{"n_head": 4, "n_kv_head": 4, "rope_base": 10000.0, "rope_fraction": 0.5, "init": "normal", "init_std_down": 0.0605, "optimizer": "muon_variant", "lr_head": 0.018, "schedule": "wsd", "decay_fraction": 1.0, "decay_shape": "pow", "batch_tokens": [16384, 32768, 65536]}
Each number is 128 + 32 x the weight over its row's rms, rounded and kept within 0 to 255. Layers, rows and columns count from 0. Numbers have three digits each. The size before them is the row's rms in percent of the matrix's.

# o: layer 5 attention output (transposed), 128x128, rms 0.0526, rows 88-108, columns 0-127
# v: layer 5 attention value, 128x128, rms 0.0505, rows 89-108, columns 0-127
# q: layer 5 attention query, 128x128, rms 0.0374, rows 96-127, columns 0-127
# k: layer 5 attention key, 128x128, rms 0.0371, rows 96-127, columns 0-127
o88 106:111121081129110152124175138107148111131120095193113154115194100158126112090116161049176172140099104106141164130111079223087139128153101090151146160101128135192100185145189108074152106168160070149048128097181154070080098108135128104111143162134139152142138105102093138099137152168178143137114133147117160184122107149124112139115090148146113173160080143129099104123128111133158073184138
v89 096:139053140184160145109191088147147119137104118139130107142179114089148142046125141129178120152139116119136195080091160130161072153168075162143120183107123191091148144135102153101141156130153135154109124089147056084143149130195134069201144151102101124094127108165075097074092092168101110103136155136078083135127119095138153117164097122163128107098133069138104113103160142179147106121124
o89 087:199087124132080147120133098128162166075158147146133171161190147139151171092121114154129071195131147188108077191097109124127156185108132100105145186145111128132131112212082150111080112116129148125091116129122154169126134101146198109173132098132125103081115118166159163109079194120100151096076119095154091125139093081154132059161125098144149090165154163138104131134125108140174120087163
v90 103:128127160138075098134129105109108144153119095128081137137133066152158149117077145149117141161163123126174072133161104163109140152194107114100136183112102121159114181141145083153139131080114164132123167162063094114187086155161096134124098119096101161113149136205073094136203062132080186142145187142179150105152093084064096154132112091135114133124105130101157130137137191145155128066165
o90 101:064171140161105112116132115116089093161145112134102212131147140143125174098085150122093130126121103119091089130158199125153148082104139096185148154053140110099142156146086078104091126083137145120052102179125194151117135126133135126131134109115077187077093144119124118144104159118194084071103110119168148105073128097102070168145104111144089104160145163124178208104152159139137122136132
v91 111:086126066087139124148080177129128109095184138089133098157134165177112153135107141144170112186175043129126129148120100102128098129152102183146094090071147166084106119129164127116088124108158133080125200164114059167131085107200079169152144143208100094089134130097151167132146096134129113178105176145123126107131113159095150120141118111165146150082115136132154135109069112103102059149110
o91 107:052159147120142121122140116160101064108112141101147147180142067110169201123116171173119107184124095202153105094131140121106149119164105126156107129120124138236125115129096140163174125129133103140121140084094111116073104134140142076114121093088103082137174093124155087151161073121148154117080205169086135144118116132153081116123139166149125149114118156158122113127104162150139028094090
v92 094:138145151144095102099131140159135091084086095079162150146162164222115153145095107075170127141132144155124093121103142143142059175135144091135123098110130142116099059126125130168169109153111089128058139132104125106140158114104128186143153196083082117138152085123152143072088171176101130091101177146143129092144128122159180102198174100052076154140111116138098124097119119204150140114136
o92 089:131141117124084068122137073165152153132106157126164177174138067188149151125099182175125126115093139160070162159167142125165185077167188144117126146178118167116176164118115109157079102184123131133131102158118168088123188116135082102096100098136114146141111112103129150078115161134121152125078116148161080077118084111144078111195163130198199161087117117127167160124154102101113108129138
v93 107:110108186129074103052194148149152150138058074139111153162095104092095099148121144136087199100134137081197202095133117161159101148125135090125149126081172140182144141110159098149065116151143153111137117139105147141079140113157140103122153064123108152104182115061113131192129142103146101117143117148079093084085130117133148134117140139184101129077136161115090153078084106094144155093132
o93 096:147094099130115114048092152162109123135143173144178118171145133122156131135159161202107147117155176143163106116172131152113146095169089121120145105141110157202107061135127147104095140120083153066123143053132120090105103116125155133067155146096126146081161139124146098168081108151125159104115120161098145140150082117178139164193149118152144158150129214136085215117120141175076108139178
v94 119:133163106146199165164142129140086145133176149109113079117117152114170119104137147184070207187122098131105134161150160110123222107128156157141099164120151092145110150151086131134157107118105060057125118154150138099109183162111109100112110178112137172082153067105090149160138175120124105156111111133107139142089149100142113092132098105148179062145122116202108118068097167109107099177124
o94 108:129169182059188087137113162148151084161083137129114156076107094148125114166108062158139128085117084162083119131058168166109122171121104110137093164148091086138053093066130145204146132124116157086196084166127085109118148126135144137148142111154119137187116096107112140112109136127118201132088159096092122115173143093132107083085189117119130102128105118120146209128117136145161136126109
v95 109:085108088120088085122154146125150094164133149184112058169085136142104106140133129140107140143116139079073092119164143142136186134167155149071153146101070097099125165166136130108150137126157118103103133158150138082189104144067079141122147179081184058091159139081169173121118122123170070123126154113168099157158119177122110140095130105171133131151154130062106136171141123230098139126097
o95 100:089130174110171043151157046128122082092065079069142129129191145135145139148100127118112109104169128135131120120167154114143128110103109110125101086193100122083146122173130089106197089157116128112131115137115109123139152185113100150067061073086119111108116128099157143088121191153133136126158119163158124133145112177164127136078135160130090115175155159073170139113147155173178199128103
q96 068:145151091112139103134127154114103177092143153136137114169147114148132122082142154104138126155163174120106107180126187149218082141123162170164151121140068200109167084183156117127131100170158095116138075144134184108110133147114033124095113141170111123154099182132179096128149129121104114168163175103150132125143146087103135132152089109099161120126042116201134128124168127153064062120131
k96 080:147105166071094144084169108174101110154145125134130071089153122161112064121100122113125097138149097138111163114126087132127187134091163191140100103111151058124143096142122194043107190140131119210070165122149158106174095097106133126180118115157141107152125115148142140141133093112157089125153117106068152087102095138109159087125128173168097115174175127140092198114116144156128196101158
q97 117:157141108144114069140172125133102186127118127058103125150135090139119161089085107149062106062127106094035114161149131080170079087094144186115115100134098167086136130111146143160111125134109128151131097179163202146099111152145082153078101120157113166112151194102075153069137123140126102141163078091167150163147112107135096137168104097121123101156107104068151113134092102072090117103155
k97 115:178135180054149103121123119100161126161114160097169098163146196128095058081117079133123159081154107149140127137112117108136117102115063095097175104171157164131128104077121105159081168152144131143140116091147152095109069108110089150148134089105166131083160141112165159200118166093068136120120116095125048105080157123149139130070146140087202112178183119161137109156121156134145110145153
q98 120:096108139121140156140069124114181079138144143182149154092152177131146107148165142133213125183136164202202134099101106161099171180174118084095111187128148088145117152142115119104099117125147167089121189052123105122148125104109192081165119141103190148119120067155149116182100137104141168091127177167112142105084121137152142155128123149113107159111133199151121151091173121134156123158126
k98 079:171117124158049111178150147117132158176154120124142083124141112190095122189105149158114121114108108147106170185144137113104080102109128197107145134123165087122179081119151097132128185124077173138180145190134144158119099141145142134071143083175097072135138186161132145082195157147120162204122080092109141147138089133180175109120144089139153146093117152133191128080166128137136102138145
q99 096:103126128103142118092085120117124098126139142117162096114110167130175094142140109140133122196124183197159179144095070157170101155136160148095142237115132140130097150164098137136069071093129181104111115067145093121159128120142187151173136094143153139082099080137104138181123167101148171099082149134087127152123080126166096157099116189074116143080118176155112138116145084064127157137114
k99 103:121137159114166088095188146170065093092091127126123123131133082101068175123141118069080215131153176162164116158101075048107133167125107136063177152131115108169143174142097113145125105126111131101085076127124098117132109098090096113166158115149076076152124109191142175100137044140153109116129127135140115096110107126111142117094124157070150070162105142162154127145111072160146125143145
q100 101:108157166147097125128120147126095143134136101149084098138109113159140201130088133098126140128108175087083096184057128069122174085114071147118098129096143116154124114111154127145148213116130112142152097175099149160132090124144098132078126150059096132153096185129118146099184117170133084113126151122154157136135122111101056150144121098170088097130053125095125113112061117179144024097114
k100 122:127196105158108104146084189124153157122134155094170121176120079161160151134112146130123140127081113140076071136131093142154121140158119086108134066151157139123128142127144113149145158127081110196107124195131159134112161144142134187068091161176087146124118173146126083108189155090108128140145085094110132142107051100173096180125134151184171128150151172126175175045086112093120118075131
q101 100:122133132129148139133136154107064145116104176065073101123116124067125133079175130172079087129169111111092151153107127099106063092124107111111125070070114139180184066070142135143167170093088154130154144150166134092122169175098145169088149097070149121142156087148154165164123074136099149124117116120176066127080134143122124126146149122176141134117128166084086139162140169084186117065150
k101 103:100129111140126130124120120122116075193121135113161084090105106205143105125104173102132108113179123099143091136127139123182203096137093112103156135110138149125160043143136090125143117113034119108131125100157050060124126104137115148130105164219105117121125149128107138126150090137084105135104188110128114168095142100118124141087152210147104122155146155091154066108134039159095131151115
q102 099:135128167119082134135129095112153150069163106123100086125140104110107186127172085150115082101090108167105088176153155137071110165114126107074101072130114145101106100164137154121139138183148116119157159089108095151146139168113134084113152151137152097084139196133055103080185141184082156148132124150052138118079097105146213075165118153187118118111147153171140176119087154150134080141137
k102 124:161147095108135161069174200088127099124116160173143159123131187153128090125129107100140121159090122138072089082139218106166162108112102106113148154125106150062155114040152163134085180080086161164117121143120139118176115124135125149183145157134094162169078096110120102140111099117151154152127178117142169113113135139176165091117205086072124101144111171125093154122169114133163089092106
q103 102:116151105107139059078114125121153120146099132059181083092132141165133124144073133130077141088108170162116177161073111095111127169160166140128055100180115160134081151087111122155141110128122129137106149208102153147106180148138123155113085119087168182096157114130118102060199150149151137151101093086181112175129163121128146126083144200135142127090143099082104090138079138113148131151074
k103 099:111145130146151115086127109102170166098142126121167123099092117084154106115077071148083145151132086089131107166135149116095096100118108157168109162173172152130091109072145134172116132183131138158131108191104117132152118106164067147093130183126176105138125180145177121087199169157191080140082116042108115165126119154073131110109155141187161124114168119120199149090156140096102148164178
q104 077:135141113127121182100071073163100129137133135126131176107116140116138167142129137095172104153140127094151121109203118179103134148176099140147126133135147080125197097137141141044141173159103116166167183097134056163103167106084108132185124142134167058135141130185184122159098173103053137186128160142134062139149092161150147126107091108111100139149117177160137147119088134200118094146129
k104 074:157149126112191101133137131116162116130108121083142153101156109120135143096131127176093161168134136123125053119126134121103147110137137172119178124127103115199122110103172135201134162062127135113122112122176200171153074104121142171120146109107092153125211103084141125155092142178194113044191117106056128075129138125160109107150157182152170098155193125113156102115138149114143106104180
q105 096:163077138166124110121067058162187170120137142113114113117164125173164106154129216117187048176155158137118165125123119133099167119171111117148131165174126076158202149103132137101109130084113125096143172116165091130110177065103147160123104152166141141112140082136152140091117127142103184150108153147131048130143112111161141154151107189163118140091085161160160171105164136182130116138150
k105 091:119159142142150103088104123159118074062155129117142142100115159127140137044130129107125112075148074072142137118173112140133182109114118106157145068157166105108138143132120102140178088134175132131095106156170149078134131168092118080098117109141159170064160134102129138194134124115125090140156105187188065118144097175067086123129098105134170134121134069020127093138072140129110102147138
q106 134:155176132089149160172140121100082025143131098129137134154136125086107157103178087106087124105117102102110114091164166130148116109106072116109141084115117147142064068119174094088164121185181070174113094114095120124123150150159097128108148094100105095156076139146094151153154117132107090125160107110113157106133097192088077135095101123117125118176169102099125041194102105150128121129064
k106 145:218117127119149152098153183149082191195087135123166047148103196177099120126159098111110137081093178136129088175077102085098106117135125102105148135121075183072117170080117121148063118106126104137103116135151165141101125108107125156150139115111160126130114107139146210118116132147124114071141132055105084105137126109158156181097159178102143110161087129155152115143100152119150145081151
q107 105:124124133150165147126118108115103087139147106118149165087163121171101137102150160105104122112115132153142164053101054096100149162134084094111171107107108090169092087200120111041061149138185068157069125077088115124097116074129085100142149113127173143077151140153091167149110089158109139111156118071072100136143146126152110083118087123143087107147136121137151034132165109148147097147133
k107 135:160110154109141143080173191189147137124115130147174120152131151104128163118155119063140179104092163190114061137034168063128100170127110121092093118114085156121102183117132171143108135090153092112109073125117116091107096098084113167162147148096092115106058119086142151146125146127094097084175197103107163110177156117119126156117142118085088123133111157154140142133102116176161154069163
q108 114:100105159183144115142140087165161134108130111116103162128173182153177170168125135159144134127173127117075056161097150132119178109171148088108109174168087126119110116085138149127148128102169162139082139088109142182106128141083189127141107140141158178047133133057138116093131123164135176064141108161136114123146193129179108115188099108104095110132127138048158183099169123166133169151152
k108 123:098134131160081160173117108109134122129199103135108171135147149115167112100116134091095177062083049108133080167119125090127138147112141095150121157202116077119143088125128153187179084127159134098149145092119181148131072126121144072184084095111096136140103148107126145101096159126112087159173110144191227116143163153161128142200148121109137108151093119115126125164172110115144191111150
q109 092:131152120064149071153109156105118128174166131085111159153092098124130059135135149108144099175049115138159115075117173091103123120111085138069137094157106097076069160170093115164079138103119149120111126151099130147085107113195140140131149122092135185130113156166110133079126125164126074033121096076172154145078089139130091096092150174156136125110077146105093155147081106150164151142137
k109 104:078097148181153141149142098141132092160143105126128144131180120144118122088124166119144078147143060171107163121171126147167036152152121185126109113140106149123096098158117133114100140148154136111088145139094099088122182143126081134082118147105183090072104173107142149135098169117172166149114129141078106110067069114065107168158093163153205119157139137156178172083087176117179117170105
q110 109:137113169146136128164099129159116065080124129161140095050111159150202090168127110085158146090177159100143058121107104117154229108162094071154123129165087083108076080098096135118176106110189138108117168095109113140168134123122200103129159164103121139084110121132129151126104151103139134111146136125146089120155131183108148158122126063139090090111176146111135179115121157166153158120187
k110 112:102092162104117147173138112159155058141154124138096070136161162125182162158101152088130181134129115072124127133125184141115114183140162097096071115194131105098137179090110116168165114080097116144133103155096154141154121136049140129149131151085098091102041135152131123122112099122137097135139103162077169106135187137133141114097123044079152098175119121084095137156084087181076110129109
q111 117:143147162096129119159094140188059061117100061100099063139095123132129110157121106110070177096191182098098161114190085185138093148105124158153134122146107129170151127119153124130179122129108114098139158081162129084134127146120082174158087112147162119103138054151106145201123106109143112149125153128101113149156109118091148163132133097175092186120166144143118139089158096136142170185206
k111 103:099143156118151100135162111130099127070130169129181094082089102154091112155159113080143141104140101172085121110105155123081117049126137188179105187138164172140067142143078101147125195138119123151094074125162108128109149090132095109124151153122075157132213158139103148162136083122116096127119156116177098124161161152160042163167132115142190154172126141122114118143114106147076061161140
q112 109:163126157093133094153158106128136200143151114141218073128136153157111116104087118096099119108124167145105122189106125131113156168116133154113114193112137119111147122133096177125094134093087127140109133137177152122156077154125221140196081124205151131141103133200063095129157152131134156128157104064093098141113111126171203113115142127106116098138104184124151157127073058139161156123155
k112 111:130126109150101099144129138111121115095124168130154092040178075091129089132122161150160103171110141140117167110081102125080107130114140159040151132166132167121118133146073079112169106119067124163160117116152077118117169137126115152125144135218062127107116176127136085083142137155076164068108144075108106203171109124142115143113157166135108157092080115168154134097125124148190153189130
q113 115:091122049166065122136086132138160177165138092199166087133102110080143165140141102045092124138104148100077129150137080095157200159191149114143140051110146133181118105086089162124169110125128124144141110184166154136129080096121093137171141172179131106148124123162119089110173090090122100150128124134122153099118131143140123136089128131147124089123134106146084134117113137194081082064166
k113 114:180143190150105139101184149145040160162169184136168134104070186148161139163108139104145115138149142079162091151147126050099101111108118114177137143117143104146133069127140136157165171107079142156141125153160103158094109090101146129129145114085077086136135124063123090108109125105190130108134150117144144177184109142175090113127078134114093109191127079142131087140180174165176175132127
q114 094:123147136126093144120089089143137075184169129172156160138130148177148077085155177099165188134146185157152097092121113107161116151090110142115098026145126134117136153094194121133182126112124152118118140169090086104111138149138121134125097137091105124097062146123137102138184156105161083121175070156161173095084108120076104177096069145160165172124134128086122136122071104173147158180104
k114 133:112115135132152133123135142108164072114099185075102110108116082045108177174195102126115136124191113118145197124137088138156152169180114084108115109133094103203109104200055106101131196132158124099120173138122120137135121087128180158089160119091111150076109131120148096147137143150148141090128140153140175098140119119119080089188053159106130170178168140136147097105157120121145161160133
q115 087:113158093069159095156070105122116094132080109107127107110129146108133134077105079120107140089163068117149140080111098170089131121090156088181125213121120135116104112132123116171150108158115083138149099101160141146096038140129093120144141136116121094127160075133103176139139141049120171115066185087141111151085120148092120114092085074055124095158140203111094107116157122131179153143099
k115 104:157145175127162107205197175141123133219131135137142077088197137122142104126101150161105125099113131165142128137096085109077058096125095151120129139185160177151059084144129151125144130154094098144117158154143094123078122150115149102139107133152153124161096115145098132173174084144085104105135098132151166119107157113097134112167139088163162127147088109121135222150198204109133100112150
q116 111:099147167156138133127082112135136122093121119118068095134082149164127135115106146083103123111154077059099096092168158200171106107156119104130147047158084107160138068090175115091197103169141156124178142134090141150149163143100128149114096118096118166134151097096152128113163137093095108189152106208140155158179130158085119159122097101155101121154168129096092145172121137144042143175160
k116 108:137125165126128137100092135111125130158095142096097151118136137181141123157168134129114126084112163117159141144179123173070133111110107136206169171164181141182149094137112128057107156110169098142119158160124145108156192084133083119056134103147086137107169122138160209198129146168118100169163083128177127121185118143162138107078148094133133121104130057118147082198154121161172110178104
q117 113:100085194137137152122138173130133128084130141051103134106171200064086145078076113148143132127216068117145132101111134100045150134134100163104103145121105148122121112192117153136207137134120132178123130114149110122129065139103171163137110097124091138091139170135185136104068134136122160086109138126125114115113125070095127108151130147066158097109120174138123145130163102150174145041117
k117 106:096129144206126114146134124111135137168158158142144128144156100131141105095177109097112161105166124099103079124145113150165136149104122168130134143114160173095194131207158091075137202106110106097091172119147125128140090208093086152121120177121174195138130102083082158133113121175094166159148165180129124169097208195163149166158116090136114133163096143152137135166151094071147134146158
q118 124:066123123133085107139170132114092125124110179079098140130114121163120166130116140135098072102158115162061158136121148153182113088154110162118183097099149172135107104113138141088091097131114115114190152117111110117131183144183046164070121096133043127159142146110119150130123143136083119140140127116137115152108148126123091175121126198229090190144097167130107163165108125140056074148098
k118 094:131146179104128076130140166132135114130158092105147146122129094175081184178133183179140077153093086173119127156156080157104117102128146174131090134153101123132134120172082109158083120138157186141119113132117144115038193138144135201093130143126151089139182175154137152211134172094090091100104147131086125147153042131100124085124136139127141119120150119145200130071122097159089110133155
q119 096:170109173112123165222116095091107094114132116178153122152149174135125095154152129101155144126124157117195150139097109153145228165143132058103134171129172134154125131115118129119122117135183101155089124074154172109168145048129175085142089163157175146140176115157146139085152102149086187104171140162058116113092187179097102137127111176088165145125153117128126135122160150129098148133138
k119 123:149135129096132194098132131139134177135170105078115118114163182033122106167108114166071122074148161110141125172098149111093104131173141098145122155093058099144152119087172184153132093118085077131159122076160093134105093188131093107158101136137116118124070105126097098121155060113121114144142132126175143074135164160133222107185126106125095103158132113136100141194112137135143109168169
q120 091:095096092068136101134138136132120093048135146077114147145088095149122130100143121143090079142104076106184145070134144111196109073131154161154158110116160155111149128115172152078118119107142101142119104174161118125174132138146151075086088130154171119094045104119090149061050180132102096093144100129156183146120136150082078117142103129131115132133138140088165132156210141120065145092133
k120 095:122126152158094104165107087142117145145106109098085145112184140195128063119182157120150130166099172158183117182178151128048067122134076162102105147156133063157171123130144104073140132193092178125127117146110129192119105076124132114122166117087077055147138152129159156170191102111157081110130104139133143103114154107090144161114072138079109108117131137110165137150072158144163114124135
q121 101:110145116113130102174135178150105161128132165113150147047076158100123159127103126126119108129091169096146136111147124097127076152126125154024160127166166114159166108105146132108111134093104119145128159060162122108109060105147127147173093183148157120121153135119167084129120074039079121122135095106118160159100135068178080109120182130039088125169095142114081110142144081129129130135180
k121 108:072119117133115133087104122194196146155142162142171155127116102129160224131160140085147136132090133108117167173108150116155157069110186152089104136115129138155072116086084154125098092120104109154100062142142133106122106090123172095144154130151115082098163142170116160158160106138152151139130152137083108095094147169076157115104066105101181135082173135061110108128067151106093052120170
q122 100:176122124131149189125103134135095141200123089198168104141108091101118110102118131133151156105109184102138177164123124132154172085100130044117095127136119090170065162068110116189131105145131138126114108098111208159152131086066090127122115140162127130138179096150104090122125094128138152164115102101187125127118134166138125137145171101037126139111132121147142091101136126158122242172133
k122 096:144098073126151165173097167114126112112129126128130150107177135094130116146058145139165120137133081111146115161086164109145166164090077142220116150124137098142129088097153179163137068067208193135085150129151119100146116128184122066100117104130161126143122125099132135076148118097067108150122063157099128112136142114104195144144177132174126123158184113105142125170170115158120084167193
q123 094:105151142048170130162133121100084149142088086121110159125160134129110102219121173114125093191113117145135156113179175112115106153104065154110165078174160116183155090145165209119187141158133078130123185159136061106062184140161099108147120138132108065159141086086130112105100151135145131091114114135158120095134091138149126100120154184138159168137105144103138135176081097139155130149150
k123 118:153126163166121113111134101141168111156174162112103078094145124122058187178137139184112069136127155128131155148160074141114127050122116146155182160147157134141107105170145094139109165110116153146116122079134083097082143080176126206082163081154133122105082127128125095154067132161066152103124110110117079147183089108128083108106191163156133101112154139139150119154125177175161086192127
q124 098:149129149096142066139062091164154138066119153130114203120133126088177104191127063159120173094137089108154082111114113082129099118092154149094117126174117127073164162087092149183133081121140108059095160143101146134194147091146122136143119169163122115133114128101114181086051176161131145148146119102135077144070136151137139115125129080078125087113132147139151148121152194096088164145161
k124 121:131098137126095156183121098170090139138138066112109104066157114170090053099157179127119142116112111127125118182148118095100087158093180091166121115141134121080114160106164142134107093209123142095166112160098133144141110143152135031118055165066121169110091148095122119179126079167163063134131092142121165113134129110137092114177137132184167124112141122118161146146175136157176163084159
q125 107:143158126155157139131103163131144088133144147100132140133148096157101196111188141129151094176117070158060145150064198181166148074156145177106146122165139160108099057088151101163151138114129120096150149177107116073114196143113156134153080104129093113152133112115099167121168133114089153131133131168122073166128120102075144073155184166203127135117173142143174168114121095099086093130154
k125 133:113140122145139137114130077118154143134126139126138143115184148120100156146086206087104132171188165085128132113138094120142199166148152128157109102152114088204194109207168113054135103114170082139110161078097124130127219120120137125097144119140136150150145055111175146106130107124125141129095153116140132195156132169136155150109128152151106106104094150122056060132164133150147166195161
q126 109:134128166094164172079143136160116054145126134140152093171107138104099054170168193155117097163134171163160140112139126123148134103145102150201157140137143113132080092157102117081166082151171109130122112174087106149117157161120115114038162058086118093158134155052132110145133147161111056122123057139148103127116121146079159133095095151136108150121165092111148145097130195146108147130083
k126 106:111095123129087118094188149093180181143177167131079109151156147145084110156104114123133084140158148156135119103165137150155059187062073091092139155108195138107115139167096067103150158108149143152114124122155141113112130120116135165079118127150176076076065129159120098113117093097122198082151160116086123139097169116149190202184130113077136117172152132184111134114162122088131119135113
q127 103:140135081143088125107136159111157115130156080112102148171131143050157210105105114168145111130110093135200114084149099142087095129121071089202152162078176120134133175138093051136138116099108195105109082094145077132117131173108149097125114151123125121123168166141110080148101125130163128082114156120177142130096114139117085143173081094084109118096107135124103148121166169081077067084089
k127 116:118127160160115157055095088072091101127121168122118099111128077119113122101139134055125146187113169188108126079139097103127181154150105105114185077099182091153170134113097134079127134132098124087095142117127059110126169171133101106128186128107088095110114087205156115155105102114161179125114077197149067139122112159116144120097121161096110172146132173132137104079148163181175128112141
v96 094:125110137188160085124102098105082104153122166125198149087123112156208163145133165097093145121137112172154111120133148078068117070170113148167127107156138133152135186197134115062144134146090084096116148108148199099114116118162081117135144162113101117139160105180172095096125135121117184103121133145102118154180073167108137101089162151147129164179068104108187159147152122086122106100185
o96 095:141134116080144127205099172061140103148130127123077110077076132108117112158125058067108101095119124151158184097161116126194134111129113121094160161146139094122088099162139100061098081062133111123103120107121102131161125137137150101089114142100116122127115112161068175196124085073172142068111079139133183167094053136183161158100119074121111111149117142138091103129118135108117169144122
v97 092:136091086176167147178149089101091124145139109135150200110075105083164132134104147050104091154117119120143141144092156136127172131135136169197132126093163129078079115144054090118119131169130111115154163143092183154147193166118128131073146150166113111099131156144161119144132199085115137137124110137109082115176151154175077065114125069134142113075090160126077160171148091094119081137129
o97 085:097061109131143100178098103093141096127120072074129076124126181064119108159158148107155089088114153135112128079122128127105120151170182072080142139137153096091142135129081211100097139040157163185129143125145125122115125121072123158132161152089172153131141160176094110172131122151110117105195153122105153139120119103158132104104149200143109137085099133104181153170178118168174156163156
v98 106:156173133165139148141131154103090086155105109080107094155143100113134173143142081134146115104119116147094112152160100129127092107103162135062174121108163158110116115165131138144134120084069020157174093141114103130125114139099113193133108168206160084107146101125184120166114145188157154117178114161146151127087069154151107158135106113102052176172194125121148157083144139190123097092142
o98 101:145111168115148108081157142127142080154130111099147180163167124101086031185122148160117134141135085163156152080127122180107099120129155140171098114202129142114166087130117093151100097157189089114094129103114129117123146173151129095130125116114145103162170125113132177153148108178109153147129107184139138130147207161066193117134163125204122197118165098151121114116180108084109146199149
v99 093:068109150096104154122122145183103141123130121141117107110191109138127181116174116084172178114070143119175114143137125123083123145082149121129146182160124130146223134157152097195097121071135115128118167141107169110092131040142109185103149129114170129103116101139154142177092093121115163153101207127148187129093120120094073152141060191140079120130189149134121114111120104180144119130143
o99 090:161196132187133123119130142148108073096137102149144120155097147101123151177154092159089141143148117131077098065164116128101132104170121124160085073171099103151133105103115052139162114215138156079155077110103098138203129157091111131076164119106116168123096114100143125217120188107128122175193100127130173136143122182181176139137133088127139145141138097118117135115074177140147161146122
v100 099:089170125184100134125176118113120135144157129157191166103078159200143105132079088167116112138115132150121139129156151134100061091117124165079190115123137184116104149153149089132178113105077094190144102095126200100174204114151121115069187127113091102119128130117148143088142138166177151118163064129159118165142142092112120123094152170145092142170208147092094123142141162137159107101125
o100 095:154097123056112136123129175084141115118081135188136112113162117119060069186167117098183155103116161166164199096161080159132151122114145093112147140126133084129104165113133177110083145149076164117098143076121078111167183119155114108123153149129162104121138149118128158116115184142148152117143106152101107138111094141140189157069152131105102126095143207133124100138061116185113180209114
v101 096:131073128096151127099183130134128097128096160158152127194124116116182126091188085104095182143204186101117130129180151104151169100094097084159086158112102156115118103083079098158135110131094157145155147236133114148070167127128076155121111169131180104108150182182097121155141148092135139135129159163162118081110157108093129135157090136138169115097107083159157110169104095167137137171107
o101 093:202111142215054133194127135107052158101121075127055108131125111132155131125143078118189117114069079099091114155099156151114165109144077118128145107197130104181105083164162156113153168157112099167162123108124169129127119127153106155047120115184099063147148137134126151124116089155167133158167120118108117096162142126107076130165131133149135091134171137138135155145173151138121098130172
v102 111:144129120122108185136091134092170082140141183142167047111127104174185092167152148154130145077095127181079125103076084104113094134084141103124088138156097120128111165153132161133174081109172103138099089132129169164127121162096150148084089083068161150144088123039128157082170132123144104071159103112099199145147103094136144132169122136106105160091153112064174121140098142085114156137118
o102 109:189127124090153175143142119202133091083157131127101120111095122175109132075138116085155057135125141124161105131129133163098151148119114115105099113104107140140069113113148148129139148163129074119175150112072090143075140180146112119114145117126174130120109074104078152100118188172055145104137107138054114178101133113087176042084078172134142135188176136132116108108122140183148149194114
v103 098:167119119139081122141148124079122121163139154097192116136170170106113194133122135103122124169141100161097122128094151124148151060157172156133135091184173099167106195159137090094088153062114147061153127047121152157115131142121084126082116129084089129162138169100082101165148133121104131178110135130143169153121150106111126157082118067154091123119141111114094126141119179144151134015179
o103 088:152106173099124132141155113128146112177129157152175159179117135116115101133126118112126105121085111168147136142107187098174110112132086108113110075172110134091083114115088108158060095088092131092148125173075160203209152085155140090132133138149080109147095132121175122158180147068135111130131157120122081116133123134063134140097115078099154110158178111152135103172062196161051094165111
v104 082:171089093138102146133123141106128153130104193128156124114056145125152103115097109127101104134145111162132074109135128129132105115103136104139118120069136118174124159132114099055145090104053130114182120066175138147188136150226126088134168168136146108071194127128121148130113150074113134157157055120125183151085149131155145107098127158076114146134111132102171084198147153041120126145162
o104 084:087100119136098133120191140137129108150107151112124148088122124137132112171130114147113146149080070129147146118124089140118083127127143123108105220106155134053141107175103180116107133157088129116113098071176162082145108152134090094236106136173154149091104129173064169142119110068161128112169171062061165110117141120131103112112121127120111085117136152131181138131141122062158205099161
v105 082:140124186132102179161087136158140105138133106131100131123145180071106141142155090086148166086127123167099158070105129155107184161065118127074099130166135133144146099132121161145148159076072070123096126145075069157162060165109178156126157160083158139128124111066153106145129136198124121066134144125088099176117099093076177091145156111111119159113089136175110121118077166116101095178139
o105 084:060158108145144056135151111120144095145104110094123161177102142128088109145110163126032068184177129113082126111155129166125086109158123157155117066149147162072158132164168118061131137113146090163166162217156149110117162166158123158088105092077122097069104143129173153139138137139130115109088090109159120124179105119067171168112104156150140131111180123117140080126102109134096113161119
v106 106:149084122107162112199184136062202100133107120087093110189145156113068146110131093070100097142097111140151156103037123155105179121143115140156092130114135115130079132108095114088077114162136165145072173105128097147082166116138171117129130102123094137111134158097057145095085070036121137130109104160117124099114143126160176127155082128131160138128173108085111107111157163092146152105107
o106 102:118121122176111139123147135097161215113180136129121166125150153101097161145149088195169075172127128134120116177111105108100143166156107174088160184124129136138162099214084133118071105141125133150139130103150140175117147112151119099150152164153174074135131127159121127083110117142125163125099147102072029175151135086116132071120119190132111060092119092194099074115142121100108083115124
v107 097:123129066089107204097123149136083180159120175074138130127054142154099115066131124109130130113110047142151117135097111133164094121093153093162157119109190079112095106101111106159091070153143117136134158111107129183117169151125144082163116182131155103114177163109176130130032147153120065155107112124159142170090136144157162128084193102114127109131152094173095128121113091082160118135153
o107 093:114140124142153102107127151162043197159138161065154148108113163090109160130109101140142132137161096119094131121180131103129118076148117108111111145097156122180214141160105152147125138124026101107147148119186118127106071159182130163121091133171164134089127159184143142124130065085136146106104140167128130144077118116184141171119164116152078119144127188141119199133101117146069185093134
v108 101:188106122138117120111170112153113087119118124124132092108140099176178077144176070097103173100171150094188101080132102133104166173125075130144104130113078158170153144116157145160165130154099168148160150160178075104125121099133158180174195180120160066114128103176112156077173125133150123170182107117115160148118125191138172099100114119084106096096072068158119146127103153158156175142143
o108 096:148092131104120086123216129137168145121123081115064152122127057126178175095106129134085164110121108107076100167143150170084168115109099142114116148115131109090147163143104111150140115139091161102100095114151156131181092144112170092134123130098111176114105089143025156110112151146206093086096200141135152222176057133106141093121093113149148123142128168104124155126147111131114089117120